config.toml
parallel_block = false
init_std_qkv = 0.0325
beta1 = 0.9
warmup_steps = 200
dataset = "wikipedia_en"
Each number is 128 + 24 x the weight over its row's rms, rounded and kept within 0 to 255. Layers, rows and columns count from 0. Numbers have three digits each. The size before them is the row's rms in percent of the matrix's.

# gate: layer 10 MLP gate, 320x256, rms 0.106, rows 91-157, columns 128-191
# up: layer 10 MLP up, 320x256, rms 0.112, rows 91-157, columns 128-191
# down: layer 10 MLP down (transposed), 320x256, rms 0.258, rows 91-156, columns 128-191
gate91 101:104124119135128102172150094123106127180142073108158125128142082144082129128144073127138134125117151134152144123153120116165130114154110157125109119120114113119147118176129133190168115192126153
up91 103:164143119100139130112138124153143114153170105049099142126124105163135108142137150100141126119170101130145129159122156143115122138111119117137145142179093141164110090150134125145116149146119147
down91 103:136156102124109117129159097165128140135155151149124090143131134155095114102081113131112127103139166124172141136139110184116111161131098127166090092109119141118107172137100125122123079131148125
gate92 112:117086147166166175125099094133107127125122116185115052150145125145113147156121136165134136122119141127137126111112116116130174076133179128128138122125111139143147094112108102099131137122151164
up92 109:107132111143142149149111109140170133143133178140157105180115144116109162152119097122120134134138132121160122136117141127127135115172147101155112135115159154131158083142104104117129154122124121
down92 104:169122176151118143135173137097195110124121104134154101113094138091128114138128126151145132112099120115141160116121113133113134086123095135102151164119109154148140167147117140107122151119153122
gate93 098:126099113184144142156130082167114124169159121143119173162161122123083081163111142155157141117106160152117096107138146119130102124138127110162152095145121109155159109109144142105163113111135105
up93 100:098109138146121166131144097118081153154167082115145144133132098116115136146152171102140149105128134178136139106129094173136112126162151113113135109179158109130142113118127162094130138095141131
down93 100:140145102117119136165126177107122164106157162151119131148093156137138119149121086111157140121131132140102117122109104107126138142130137129104141112100093166134110138147148116179143112185133151
gate94 104:114121132125130149147124144101122116119104148109122111124157115135115124126154125128133169145154112106117195143166117186203135165143155133087169111124136134169109144117130102119165109161152107
up94 104:148183123086124125142135103188146151134116131109126111145129117102117090093137096116118141130096143147144098141096151141098122119137122129114148124149137119083110134124157146156105118127151148
down94 103:133128120148180140144132130134130123105101148147091150113166143162119107112133158134144144174144099131109141127126103143139135112106104114166128078123182107131158106133189090110193123164093186
gate95 101:158124137098101122149108121133115117120127103137135139154169152121154089157104145135097106099167155145114155101105112150136130137085134103101102156117141140137089122120122142172097126100142164
up95 101:169104119142117104116131105107115118121084154154115136144153120085120154140115098152151088075162167124132112106119119137161134153139142107145143092150144133117103108132112181070107133131130124
down95 099:145111127171105141182103117083126135093105118133105134109144096130126117115170109119110125163169089164104102139131143144144151110151126156106104143167110164130138137137148121128163167111122155
gate96 099:103123140108127154135133156135157140122116137110092119123110156122130106106111113133136153164120158119100171156142119145126104163156161114112104152168174117103124142125152166098139119075127102
up96 098:127118078112117091126124119165107142144145101185129110124112101135148121089126139140109129136150161159139152135143126133199127135123100098107138099115132140084109115124088160138054147128151117
down96 095:154107185116113155181130130111116146149130142200126132105129116123111128098096125165119106126131134149100160137124136125080140104090137142170095088158168134146142105183132170124121110070126106
gate97 102:116139080140127134131123082166133065162150149122123122135160116193124127185107124139132146126144114144126154175140106142125145100111158123119090124131116140120130154131129130113126134131158109
up97 103:126102118165144123132143144146149134150132103121117099142132113161108133141097114145189151132132157143149134101115132135130120154134090122151127121143139139162124098143126154129104114084125111
down97 098:142151099130122078177134140108117157144119097091149139091100132129172142151118090113143147093115160132084116101137144145156141132132119152134110135113094125117163117129139130096135115120121130
gate98 098:156144124146138111166094111150140127097119117104138110106169152144165173095151105132097143129130131134128125103080134108121152166134161125135147129180158140144148174101108112123105103148130126
up98 101:112106139172109136134152120112069155120129155136096132152121145126136123140066129110183133142149121122135148129147157145148133129097161159134110118114126122201108105139102129134148080110120125
down98 099:143114103128174125148123150156178116114067123142115122098195103116101100127150106167143131135117121162115128149099102136132139154120110149119136125157131145129124148153142141166138115081118100
gate99 102:126102144103162127134111127079141126154127152093090141161138141134118087122118073141142089133110148152124095093100121147125139112143118166150108147122106122087106148117118122153123120137138131
up99 097:101123120113135141063092099145144127162111140119111132105126165133097128108122131170147097102119108160112140133134097144115159138119129140119088140135155135105071130126084127130099098109152103
down99 101:164159126150090130152128162163062183136093100087145137119066115152088145136103100125133107156162154121124129155118104150112150106095148157111100127125105099130136197158106181123132149181138149
gate100 103:140158110134099091117114084144135131151113144124112132154124133115117164093108160151133142127173141118196129165077134131109123108108089150171132098133151115113099134097174126136132113111152101
up100 098:165139136139128167088094149157116113129137121136141138102165116154104166127115141098116172115120106133153118110149126113090118137084112093157121129093170135121065059105144114121120123094151122
down100 102:117120120138122101114133070091149121143131131114125068157092146143169181140113175140143082142112128136123127089183117139136170095161090105136087117140123146152149129092096087129137142159098177
gate101 101:120104136125152111150126108166078176094104096125098171092144118102139138137120096122113132143121183152150105115133141090147142133122101174145152141114123171121076149139124135135118120136121113
up101 101:143149121108154101138093130121127149071143100142170159099132112135155117155160058157102113130168139139130142120110160123103109156159132123104108123103152140116136142137173134141129127117099091
down101 099:124151152107135134132108141084106128116078127148149145111102128126104102105067129168119114147125161194111121076106139125113132138150118118106149128125098121187121124132115109139099155159161131
gate102 100:130101156087156155153156100104099108130117129096129164137141072132119151170134096124150121151110097135160082147135154074121143103075142154182131073106109129159129122088170162083123136145128141
up102 101:100112129117159109115115101120132134160125194085122079116106092116109150158141122159145162130156137073143108142111129130149137087120089125099122117122113116132147128131093105123131114163123131
down102 098:143140144121108143138144122151160125140123109087090151124131109131082080115125123145118094146118165150129158120106096131123116103118126159115137136115109142144130128105140113105065157131164136
gate103 098:096150138134151137142132123109088167133123089140114134105113106083148100148126081128141103091092142118117133109107071152133160135116125133103122126123143124119097119090118138125111115076130145
up103 095:136084150127142128144100134160095093105169133080131148139109116088172098126130102130158126127079133136159141101075158129128142153124107138177119112075124108130110143099137123114153142116146109
down103 097:188154137136145084109142166065140183143143100107090126147130169132113124112119107144146161115175133156127119133101121141138070110085139125153087123117103125088095168125159089118133140120111166
gate104 100:090121107106151142144108115137113091077127121091130143101126105129133128157127100138110153117171176157146114116160125129134143136151145076140106119164130120131127130130157114132119134125121084
up104 094:126154164117133151142134111102115168121125145144144111135085136145099120148159118168138191130108155132148103120115168136113149117127139133108121097130142122093131080115122160109134145163124135
down104 098:112112113138128132127122121133152141148164123105117114099141114077140144151128158154147147136145127143141159131097121144120103141132119102116128118122126138148098145098147171126112156118128183
gate105 100:142094107148095116173123179148123129146138111145147144109116154102134151129121121130120130097109100100105110145111111120123097111138100168154114165149114090156079151113114139119132101150124163
up105 100:102142110152098138163146128116071155137121140138110102143106141140144091172158147126101103122149117072115160139076133151162115123130194140141119102113114164084132140157106163134136142153148161
down105 094:099127129140087115099116120128095171096156104129149093121146150144104076125069136164131152114158159106125107126128145129123150154134118139087166149157147130148160155139107132115173118134146089
gate106 102:067129124117100136156149136107154110080090125151112113175150120167154134128168142181136138096134138150118089143136149167151104102132124143114101146114097119167073140089135164145139169137114107
up106 099:145169107103102125103115131119156139127125096164121135118179138132126161103129125115119105133151149112124136128141078132166128124110115099128108105075105130167133125102144120115139146135082138
down106 096:152136156116105166128138104146140086154143142116166125140110113133155163154109132136106133160143129165102138082149152140126112124140119135147138113146159132139170110125141117128111135148134114
gate107 106:124087163123157139157107107152124109057142177092170159115106123131101133141097148102112107111189137114133174122122100097099119091118144132119170123146137142122154159183120116159153121106156148
up107 101:082138149109106120152115152161123141096149126103110113141110110129188131130148086130103142131102077104145105119133118108108085151172165128136135153158130148113131118138107104109113129130104145
down107 100:119105187121118110135101086141107105125127105156125162125142117117115143131079095125131127126148128146102120141161134115132163197085111123126139164128131116121131141142132150090119117149136096
gate108 103:106085143143123129136148076163126111133105134134124101154121167111138151152103141125132141156155131116159196126135071164109124098116168144114136115111134118080132145102135145117103199090130112
up108 102:151158142116141198113120088181126098142137145100089160147162077116145115134114109094123134164126130111125092111138137108130140120120136179106119104146095116115118094183109114146147157170129120
down108 101:136129121128130088153096149132141109101173171120078151117116140101134140157139170123136128149110106145152132138092149122146166104134131098153135163090119157082156146120149144167113131160153129
gate109 106:170125098132137141141157152091138107119111117138114132115132120158076113119145110162146170099136133155138106051181126147133101124124157169117152103107127141112142095074095132115103151181128117
up109 104:101130102129110137120125070108150136127129085144161087100101123107130118133132098118143176133123140147164092102120172110099121122118102116108124135148158150064146129141095132104132126131100137
down109 099:135130200127114108108133135129101119120100132115142116095160086119147149123075098148115097108122147137151100116115126104158104102127161095163145112147141133090167149129113117155115143123142136
gate110 086:133116153164121076149149162156109109158118122111133114127094140138078133126111118128103082101128112082116126112124144054102129162122185111160115129127143119151155124092123113095130157197121160
up110 094:113143100098169122123112102108117081120067132142118138102086158139106096054137133109129178160137130111105115111184137133138151110134109124111123138133136147128137141116136136170135160152101140
down110 099:136139148146066108110132158126107156167139129122137110130118194147074141139160115144116131144131103137116159125176149152153092129094142129106172114156123125093124153177084112149109135097106106
gate111 102:096117123101094162140154120122114124143101135081148138102148162147147089117163154153149103092159131105098119121151132122170145114102120130127096143100130132131139145083120109136159116153114099
up111 105:143121086123136110076171145159089148105133142135137154112132109135153156117131127156153139137092150093107126102134083136119145136123097070114086175093149110132144118087132100068125163084132099
down111 104:174128166146106114147134112093102140137128139114117157151100154145135129126160137144089112117118130121121119129117084097095104171160158126118163113101170075127145122122108170136123142156102171
gate112 105:100130087145133152169077118102128162160132106122143139149177108094152140113134143108158117129145139150110117129083122090120133121123132141140158141093115143125128118125147165119195149164156089
up112 099:093083146126106120112145153135190146123106098122116141122107100113127087147170121100162146098127124141122145122125085123148129082113148104104142167128124165115138116124081167101112118144115144
down112 099:146140130176137117158130137110125125105095144149142159118077117161131146119138121157132143079166139090117123167124133118146116144121066162152132152109168104139152084129155111111149107165142128
gate113 106:100148090139160137071120131135149131139149161146155096131137102124075133122092176111131157060145099138106149163136175156108162125101120092133141110144118158145150121149135112158175156142136113
up113 104:121165145137117100124083124144112105130132082090128125169113131121164111125116155090135126118152100136128109111118157163144151105120132093099119153137109135126082129115144107107154167114165127
down113 107:139092100098097132130116130110161113110120137134093148129145127121134125134113090111169103108155101079131161132126141134110143144113089114192119132126129139153117148122124117111128142170132141
gate114 100:163128158105124115134133094150149139114113092171158151129134129134118136101076125103133151089167139123133141087139130179144147118101119124145132157146049096161138130116124128126137142154141140
up114 098:132135135150082128107147154154135116140138132112119096136131135130142136086102147098151082094098151130106102123071171102148133128110121141110091115112118128126097117125113146120107170114181121
down114 100:149130172157105097132128143122128087122142100123116119154135106111061060123110133183152099159162157090171101102168107122096133161131092083137152124131106135109158116133109119109096083111134156
gate115 103:098091130155124158148090182157098123097110136108128089111144092156135155091099120148118140125125141106166122129154115158090183143139141137132109170114099139104134140107152062121138132122131119
up115 101:116086111142096129167106134131106102107142130099106138098162129129122111132128089122154127103122128133134167115152121169151116129190136132114129141146113119151107164121073099095116093107113095
down115 097:079164123114113129078077133144149141072127168134156055092107131114095123144113126122122124118138119091113106151147119112117139137103123108152131096124130095123140141103159141120133105098134107
gate116 095:136112151112152113118146108138127133135102157119124153166121101120108158132155150177172140150140129114117143092184167171135099103138137139126125148133160108089148129108114097094103113132129151
up116 099:123133091081083099129161161180137135121109122143126092099135145164126095098135125151111097094104182129127144114202141162154107125160116115172127093132137115133131100119097111155127142141133146
down116 096:132132161149113089090093105171100153137131107174129102130149142115143150114129141140125158122105100135077107160130160110090135077131093111111085141150121074104111137083163135159114113165147147
gate117 101:101041156115150154194123123120095145165115107108126117145103086112127118126149111161128095133114048126126136135142106145140152150150151106116147112138161125143099167117109130115151114163103094
up117 106:131180136142126087100159145133099104158100144069114123141115142086174143098143170143145153151098149158065117128079158116147128097098096094109082109140145096123129127125118139157189178109136133
down117 102:128148125153146150111132124124110129142126092165086142135157174085136186111112138107139157156168120161139105112124113148123109124104142131141082104143141132169144059130102135124083130150141151
gate118 094:134108142122102139098132118105163119150108128101066113138151113126144148141132146119124082114102191178131117127126133126099168131129181122135111150141158094135185126081165120154116113160132128
up118 096:103072114134136113152113095126150186104174090113108143152148153122140114118147114109106114128135206154117122110177130152121087130113135104129145142083131153136152101096145177142119099144125117
down118 098:139121117156102137097127117119090144172134113142138155119117126108117161137119134163117115167128106163109120148093110129081101191146091129134144092174132094063138120167130128136093125140133099
gate119 101:122111156115151139143178126136121102132130120141111141117131140169132139097135131102146175089141133135115142116111129153105117084136149129099113160135060145120107164159161134118160126085145069
up119 106:110131148144113093130100151134139133096135166123125113133126160120132141116123174120114178103150109133163095131138135139113140128126162114115119131098099124110112161158115136110152118107133182
down119 106:142144123141155115152174096141144157110141117109126144167118131097143136171084170117123146071129134111080174149101162175136119098149155101144096161137121144106115154124103096141117176158157135
gate120 101:102208094124128178122131121136125121122100105138134103175101079138114118136123120126108140117142083108131119135173108108145158116113129115143145163147121123103101162108103098151126145103131129
up120 103:110118098129147141129115126113087170148117089136131131118111167111137091140154128062148109130099123141120140145178132115125160140122143115145091118125112117126145085114120139160141139130118134
down120 103:126111170155142103125099122116162114150181100095122135101116111167106180120118145153154128148128135149123150128111123149068147168066130138151148117147143115137194142169128125161132105101096134
gate121 101:102101119092147129114103093158129150118144154104149132160100094075109113112096131106144111153136133100191132171071154123088136142120122085122132157067087109137121129146096141150103120181153129
up121 097:144128153115157115130110136121113141133101130149108110164126110128104091086146134172125143112099161139152048101163124156146147117131179140129152103182130130100127140105126139075106121093127074
down121 100:068088139109096131104119141119137133141140167143121172098101130131148131167138104088168146125148104086173160152112184172132085128121135087146155149090120123130125158114099134135131143172108113
gate122 097:085144162160162117171149139156100118081124124101147145101164148139114148136169125149116117181111098127106135152128097086102151090109146130153162128141122128128143096151130125106075121111106162
up122 098:150119126126170123093137134092139137081149159140128151183114127144130146100137099152156109129123133137109103132091114134138156104139122162154130151120121158124161140165173117113121098164134164
down122 098:134157108115117117141118128111123156135118075109108118104129126156092110099083132153159149157146138144109112148126149123114101143121113144096101108180175104095119168074141091121153146097151104
gate123 102:143136161137171159081101164095126134131130154120150128073158141128157152140131124119105137125127112099090131141114130157158122144155087124137131111135057131119103141128116153127145171142089112
up123 107:123112101137127126125082117156162122088100129119105148145163160097128109130165151162126141143126143125140181088145149116122130146140132110104134141130090165094141164120141130097161147130153189
down123 102:145127110158126134144121139111176084097130134101119140089088124063103148165136141104117112124121102167119138128106160123120104107138151140093160121126187149127108105107104144107135115140174132
gate124 099:159129091181139161143121124136116134122095162152173157135138138125088177121106142132113121144143152117130129143086124137147100149134111088113138145153135120188116135138164156098098145123172113
up124 099:128163126157098149113100140127139156109135114152131130122109154154124146132115118185136116145091169111154105128095163086109155115123146143102162134161161105120145062166094124098152143117124127
down124 099:150158116134130120102094137152147140133121114114100150117098113129110141125169158097131181129133122143140117128138152141131157108151141133158105133130104126131151130131087100145158141062093127
gate125 097:114133106153130142125108079123130145191132125105088140119104145112114142112126102156124103156134150124146121105095185115139138135139119099163108119129129104109127151135141157155151111145166153
up125 103:114100117158086144133132166153150106175104150164158122091126141161159103134091149101110104167159118134136090119108147118123152097073087146112165169117132131101135123108123128140138150167146133
down125 104:138075095126131140090142121096168105141165116123131111126152128137084141140128137134125129109137066153122121149140154120127114173151111120088122101130126154147143136080128129183111139090181102
gate126 096:159136168083099139123127121093110140110138137111148182132143121156136156119157112123140154159107192117111131114114157095162142125158122176121096133114135140153148123102154135139115125183110080
up126 095:143194122152135116139093128136159160114110155155090127115137169143155135131124115135130130098128104093063168170125146141133117139114128104122139131140137130151145162146117180114131072128167115
down126 092:112089116104123130142150113113134063135179134145177120146134150121114116091107100140165203150133152117127121119097090149139142111152087134147126126138112118159139136152141089172126124091131098
gate127 100:117170061185140158135136110126112131094135169109174128115135093123159157158110115121077152112141111132135099138121123128155147111161112108103146096111122148120151079111111131114152130139152130
up127 097:117114124164153109203165126108140118145139118113092116097132106107124130137164110130137124142087149142146109151115111152114123112138130147134122104130091090170098153132117164154118125108137102
down127 094:131096100157160116147116133128093151096109187174153104109172122110121128129102133101154113135117098119117123145110131117099145114132138129089114121122168120141203121150105117141130114103161135
gate128 099:112079165166156114144102130151120139145133170153101126119104131126130121149114123142103120121107140110121124110138086118099088147132123080111119124097133119141114135094119105132101088096122156
up128 095:126090131132137147114110125163107087074135116138151110101122098132127127116158104136092149164128150078113136094120152130129173106101134115067146127133145139128142128126140165119166144115141166
down128 097:162140153136095157126135112148136139192096162112140086150139170132114146158099152131120156113130158168142121139145104147133133092178072148139080098135116136144085132141130134122073107128115115
gate129 103:102118161069082137191132147164141138123135169119134169177144076138118097132095135114153140135154123149135106147146110138121137141108090153102093119083085121104144106137115112119111129154127125
up129 107:155142152139081135149103154169143101085138108150148135138115112135135096133127161134097112160146116087145133151098163103125119113115105116119150182123127126159150125158126144158154142131170154
down129 105:157121096160121154134130102082137122162172108140106114142185123116112104128154117116140121142113142081135129140129138161141134086140124133170127111092158084147106134108139199107110110140138095
gate130 106:106110163160143176138135092126098116150144178142136118083122117150130152133138124105090144153149161106136172107143133136109103153121127142100146170111096110119139125121114107138142108133133149
up130 102:130113079119105149127135099161072180115106122106129131127140131110152100116139100157108125171132121117147168146090132171141119151113127113117102144094147137138130133157124135141128141136131156
down130 100:097135159099116132109131163115129098144161103127186132111122130140155132116088132126112108129128149129065130135121146106156144088163107128106089174170108134125120075181141124154131101170106104
gate131 093:107139130127161134172146123110144134132091099107164140068146181114138111102144125152156141165164132153131082087113154146137159158080151101107160142158102115147159081109153145143114158129163137
up131 093:156147119139099138112146105144150155112145112155137132081163122120108163137108129146121100125123073086101131125110108136130120112095158135116139108131147190121131115114138159088128131110130116
down131 094:113068108131117100140109118091079119146156141158125148145145174129148069134100131132111116150169162128142129101128086143101138132130115156178140139129107087132126146149161145090134116130150107
gate132 099:129114144123104150154091130139118126109127134118159142108139099133079143138116131141128111156145120168102170103126153161160148140137143119108145150153110144102134124130113079157147103103133149
up132 101:139116144128137126143143118170156102115135149139124112137145136137096110152161091110107096137121098097158115162108145103137173103128118154098151159139124143203115110155149136168150151142136136
down132 100:136141126120142137122114155142096117147105143137136190139137111090147125125118139128166119119096101121141129133078128117109155121116134150144125117113131134092123166127090121144103138141141160
gate133 104:150113114104072119141146106127130134136105171113111153123191123136105156158114111150159151156155188153140129104080084134146158156161161155117138160140131121138119143104093144130118167081101112
up133 103:142146140146136101134149127118098163059072129116119093157157134145119131096128120115132089101100109099110157149104094140119155080117077086123152092113134118106132115167156144154129157129115169
down133 099:098130168128124096110120110147134159144144104116157120156086121117112142150090106137105113140130100138106129126133146096102097086133078173095145096103141067146123121103126123117164158112123088
gate134 102:124162149120186157159135123135129122074092148131115111147143094113119109161148097108087115158121097155076106144110116117126119127115153146122107120093108171106154120171104126153135163132115093
up134 098:139130120112125120128145133118148127132131159110141125137165128129156136088113131153090095138103161132146121122093101110102126120153159152136156107114114127085105120113147086138151154118144118
down134 100:117119099138112144157075111102075110083132127154116110083155145107126116089155123145169104116148114140132157146112149090129142152132168120111099153130144133085149136171108116135131180099061127
gate135 100:140126128069128193173161107088132121141134158120121167164154126128098121148129161110106095117151137135118113090149074112079114142134153161172132142127127132136131128119092120144126109134190132
up135 101:149126162083145125157119154105159116110145109125172141111098116103169094150081090107156151121128135133123167134130162124137124145141122107123156129131111120138163109130160149141131125164156111
down135 098:115137088133123088077124164106181148127119173119119101120191105140097150150110089164128106115118124105104111098113109139102088168144122117110110136096085177100147143072130099142070087116098097
gate136 099:152147083129134161122154082144138153123154060145150156094149122171119175132120117150145133108075152119127124129133091124121148124105126101145120131128141121101142134158115101156156188115131116
up136 094:173129110134094127123152128173125139146116071143129124094148125141122106115107155090077141124121120120170137118130127156096176139144161120128126164138079122112076111118157073120101102115146126
down136 100:131085124136100143063069126140190120149135137134150146091103134128141106125108095124096124096125125109115144123145149105136131145133107114135145117086107170103094137157136102104131089129178132
gate137 103:154172150160139104125124123166107127121130098120146137123133110098131145126143130143161120084142116119185149126118115116139177125085149127165135132155099101112114138131154163113137164142126155
up137 104:122120115149114123154120133127131136124154126155164116131132152105219127098121124143111106089138118059145119096133138124105088119125147126152120101141103110131129128150159117132118151154063097
down137 105:104159115138122089116103107120129097075110135141116144133133166103108097130151174121106122101138175136122165126166086109139132102171183129114099100123136109161178104136103119143129142111141122
gate138 098:173120117110093150129098125125133169148149123134118143133116147153116095143131129147170130105076124147149137124093139134097133103126149127157132114101107150124145085119089119103109137153121151
up138 099:136151154128132120145167111146113157134130152155154086119140157107108129121155122095146120128162112164176153139117124108125145156141120152126147136157124140149121167099141138143107119112113141
down138 097:172136132082158129130107148124136163148159106119120124123112086157102074177126160101128176093095093116096149161159149166121074136105100121106152160111146111104126117117142145140156134127136111
gate139 104:136127116114093119124080164104111132151137114118156153113185136159104142127127146121118166129106128177120114105133105151118138094186129099132179126106130133139167153118130123124144104122112096
up139 098:125140150163126108116136130154093154113119122115086120096089145137145150129127117144080165115125159141182104126136130111170130146141125151099121164201138144139198085128100144151117147105100161
down139 098:136085087139121175137101146066108127128107079142131137117154122161146143109124109144149180098131111129086130132101127124082119109087138150135117108152115151161124108084104114097132129138129131
gate140 097:133137198104132098115139108106166140129086151159103136092167147139093145120102124115129078137134166099127092119111152128138128128138151089178118178136150120097133151082175118160121118158187148
up140 097:141105164086158114152128120139133128131165105149112111092156129155098087136124124136132115144121071134158137068132110101095130075137113119113099160122146127153134137136130109134131134113140118
down140 101:101157091127093152061128113124130156101146140138114116153086137085133141105085136159097117138159111127101119109147107118155132130119122139158155066108147121107144128100125122119122104179146161
gate141 102:153124092136160131091119137145086121171119087105118147106114124113188161095110140110113156115107155111124144102145092139137102156083152135149090103070124125123077131127110117098142146116119119
up141 101:136151168109084111160136138161152147122081168140142166139097104181125153119092123123143125135125094156125131095116125150129118084109138138052150136156188141130111129098121123142123143151122126
down141 104:112103108166130127150120124127129087149155108125116134123103129147168150131132153173117139153158132071133111100160120124138099154150149079166136125137090158095144105152098125152148107164143110
gate142 103:131163108083151075129119140133144133174111091130129094106135151135130092138122095140118110039116130113137115108148099157134150120126117143171134092124074107122102119139159120112128109101162091
up142 101:118102102131137158124123095118093132165135110129140135083148113120130167109110115138129130178130149110144121154113142126153090132122168134090112137110112097143172140085112116121140116145148159
down142 101:120137135160167178074141103102145092163131106126147140081127131142123126183110101142127145110131168104131135135154117136091160131141113144095147127085135130123132096152129111127114124159125109
gate143 100:059154134131135129147128076118098115124138101107140102092132123122136152116125127188132129152138173170148081104144154129121128130129112174103072123101109104138133082126108099135128172153154140
up143 097:134097139099129105136111152089167122158174147069143133106122107149114190134120145130107118128167187146141118126120112119124123121128151160120140126138085121110104103162130088099096117131131164
down143 100:116110109143106118142124122113138153120151152138144155113137181085152089142136117146140102119105138112076167150118151126108151132139149122137129101127112114123143130147115105136101093127104091
gate144 095:151140129115098159116110118145129139158139147083138127158163135131134133154162103141149126095138134121133121136122135172149117113154147114107130108130105099102137129104120136139106128128128152
up144 102:113119112123140145184137116115130122112128088147096137086079126141118148122127149130101107125131154151154123156120136103154125140113114162162142148140139091123126116125094169129136119128147119
down144 100:126143129102160114129164060109123170166128115134172095122133143131132143115100129148116129135107082080099106145139171110139074130102158133151075124165133131108134118103183131137127104159107150
gate145 094:131098124154147081130161130135165132137121118110145160109143129132129146133134143116116133139120133097074129131091107129126146139136103108124103105125090112126157124112117118124135130126156142
up145 097:129112108110131136094133139131115096094123106101107158091097139161150131125093095175121134080171120117135160133192152143134155129146116135092111129180098134102106136153138084181152130106149151
down145 095:121174133102111100160109098130138137085097110088158119149125126125133087132124088130114107137116150167100131131115161137179171174036165089108083124120123130116136091141155131146122132135134135
gate146 087:133130136104133107103135116131155136139149065121103161099115098124096164146171144143135073102153138148144097103138130115127170123142123095129132151099128087149115134159121140149149140091131134
up146 092:116138124130127086118111161115108149092109125090098136159146156114101114088137107158145133118148163122083127139114121135117132148114168112113146146137135125109115089138164136132118093132122159
down146 088:137114125110096110107155131138111146134134118114145130158085120129122134140141116137153116136131145199144115151098135106083091151170121138160138126145142153125137130122118157140146145126114103
gate147 100:158129118087125177129155091147129145142130140091152085085152129120098148144139118129184131119117126111121086113149108118150153151150096118153115118165126115127122168129095156130142152105154120
up147 100:150126123108153157138146110126124119136124163097150105153117116122153135141156121147091098084165107115105157103114112152150085142172087113133131107102094133176117140120109156105145098103115147
down147 102:165121149111131124132085101117159139138101166106135151138154112150129177109120128114140138164118149170091131153149095124141115106158182120082121148155108169118145153166129132139158187071203112
gate148 108:140129087122144156134145134160097150103125165117127172170103164127152097104126123118147127133079157154136161135144126147113088147123132178110151158147153176129091138161168129126120124127088129
up148 104:132173150110114119140077145124137100155106159131171138187106177137146138144137135150095111176084163126159114149149109126107135111141105124158140104165128120084100124119110194101078141159156116
down148 105:104119106156148088142125129123160148101160104163130085087119095151128150104125110140126098134130154090104123101140130148141162140163137132118100176123142118134138100160123135128160078101130138
gate149 094:129141152087116098104127123127178092104077102173136102118120100108120120119123139110119149107144114132091168107161128132118163147125098099108122112145117189115112130128135145125133123101147099
up149 100:112132108119137147129136091113105134146205141106101137178102128112126126096141150139157147133123169137091127151128118113118144141108099126078112119134109113125087097150163124105118120161111093
down149 096:092092155135145118126147142103101108145156137144121133079133131174124115115087115168147102098102126107112095133122146137127117144101163161185137133129109157145146136107140107100106137145164141
gate150 106:106117154116174127082156127121116106120108110127115144164096097104110143098108124143108114091162128136115167103138110139120169121126140163124135176133106145177123161074126104113096155123159117
up150 102:169109114154102146122136139132099118142139104181154149051130128179103136157175132146170183145109132121110140115115094150150179111156124126099115125148152126091158133108123144137127121131139112
down150 102:127151139080154130168138111074141142119131131131076145129186152154144140106158095153149168171150115160115106139085120145102141156141122103134129123137152115164131136118099083137118106107131160
gate151 095:162146112120134149138106123150131151093144119143132191147103132162128084150122138124106094143115113103062149136147108135130125120113127104095122121150159146132125104153108102125113087123129128
up151 100:092137154106128109155121113197124113152099107132139133112092131158164135098128115078126122119156112098100082120117148096148085138112127098139114165130082126141155150140156135169157116135120136
down151 096:143128107119128124113120125137140120103141126126107147110121103127133121166155129186159107169123151148126158106075146086142102107125101134131107123157154143144119112183131131100106120161093106
gate152 097:123113131141138119141182145142123114139137171127134210139134144167113109113104119159106110138117134111107139109158140142154094089120122150115123152100104082159099097128162146149079160104179133
up152 101:151146134109081102143117079121128110111105186089097122121131116107098136143145122113104113103151104145140105171174117156100168104108121137152128101135113134107095132163137104128148078107078121
down152 102:133107102144150123167134119104063134151098139133174156107142142122141157128141134122121099102112150150114133156166118107144150098118114134121118118103136119135147117128084121161140134107081134
gate153 097:110136093162129153144151149101153142140123138124091113131101181138124131148120132131125147101102129128146119101142091104051102151142137138145101112123132135118127118091089113116103137103140127
up153 095:148127150108144152132127085128126077156133134139129099144109155135156125142147173144094101130129097129168131119169130146118160177177146158130147138109136119122121094106115130167152118146089080
down153 095:126107157125085110180095127147147123127157137158112179147106094151111150123157104157118108120137158147085087140166153127153111108110149157117147120121130105130143152100080138135165102110131126
gate154 095:135135131137124088117152113145132106149165163132152121117159113143126079095113136135158125152066137085152078156114081193100130102084128184109118148179105165152152099144091107102145117136106110
up154 095:100137130109173120079124136161161138093113124156112134121109114126151160085141122110101147108152108139117140146170112142169121134169100120149120089128133119079124130157138115114130174113135152
down154 100:139132124144133151202115163122173127142131112111092124101126138127149148097118102152180133143114140139110103115111131158080101136105147130120111136120174162110122102114162172140145119166129125
gate155 096:161127159128163124113142108162151125132075093141126138134141128117081099175104130125087106143109133093121125139135118103133129128139105088117098153095115123121121098143125112126095135083140108
up155 097:109165112123094118162155127107115099079139165105099142126115088135133120140122156098137116098126117177177168181160092162134154106087136167148134135148147123101127087157085118131117156187151119
down155 101:132157119118166118131083088126170134117117073121102129106106100156120144147126123143150132130149130144131129092160151103115128147129135132138119143124146136086101153141155115156137143099091092
gate156 105:125123138111119141142104096131147113123176110131136112136131188136157142088123117153127145109114134093128118121156116116141115187101146157112125165120167163124145070109118131135161156112163100
up156 101:119148116122127155147132136112106103138084099136125114141074097087110123097102124116154109147096130162155146115118136157124184155170105129135102096106136105155168102117148089131136117145136158
down156 099:114154139126123137139126147109153152158155159152134144087168090178124150149163155134134164114128125151122128154142129173147133182139116122087167091146138159101131116106101113130146131147146113
gate157 108:079108151113120083128105109145083122166160141108124091119157121129152137102137088142185165119105153157169137094131118112141153056117131124114117088096130138151141149095108111098153105149126132
up157 104:166131144129088122092141131138159128080123134143138093146132113150117114098083150120136123161132102111124103132113143150118090135174132133121146130128098127145129117115121123155120185141143139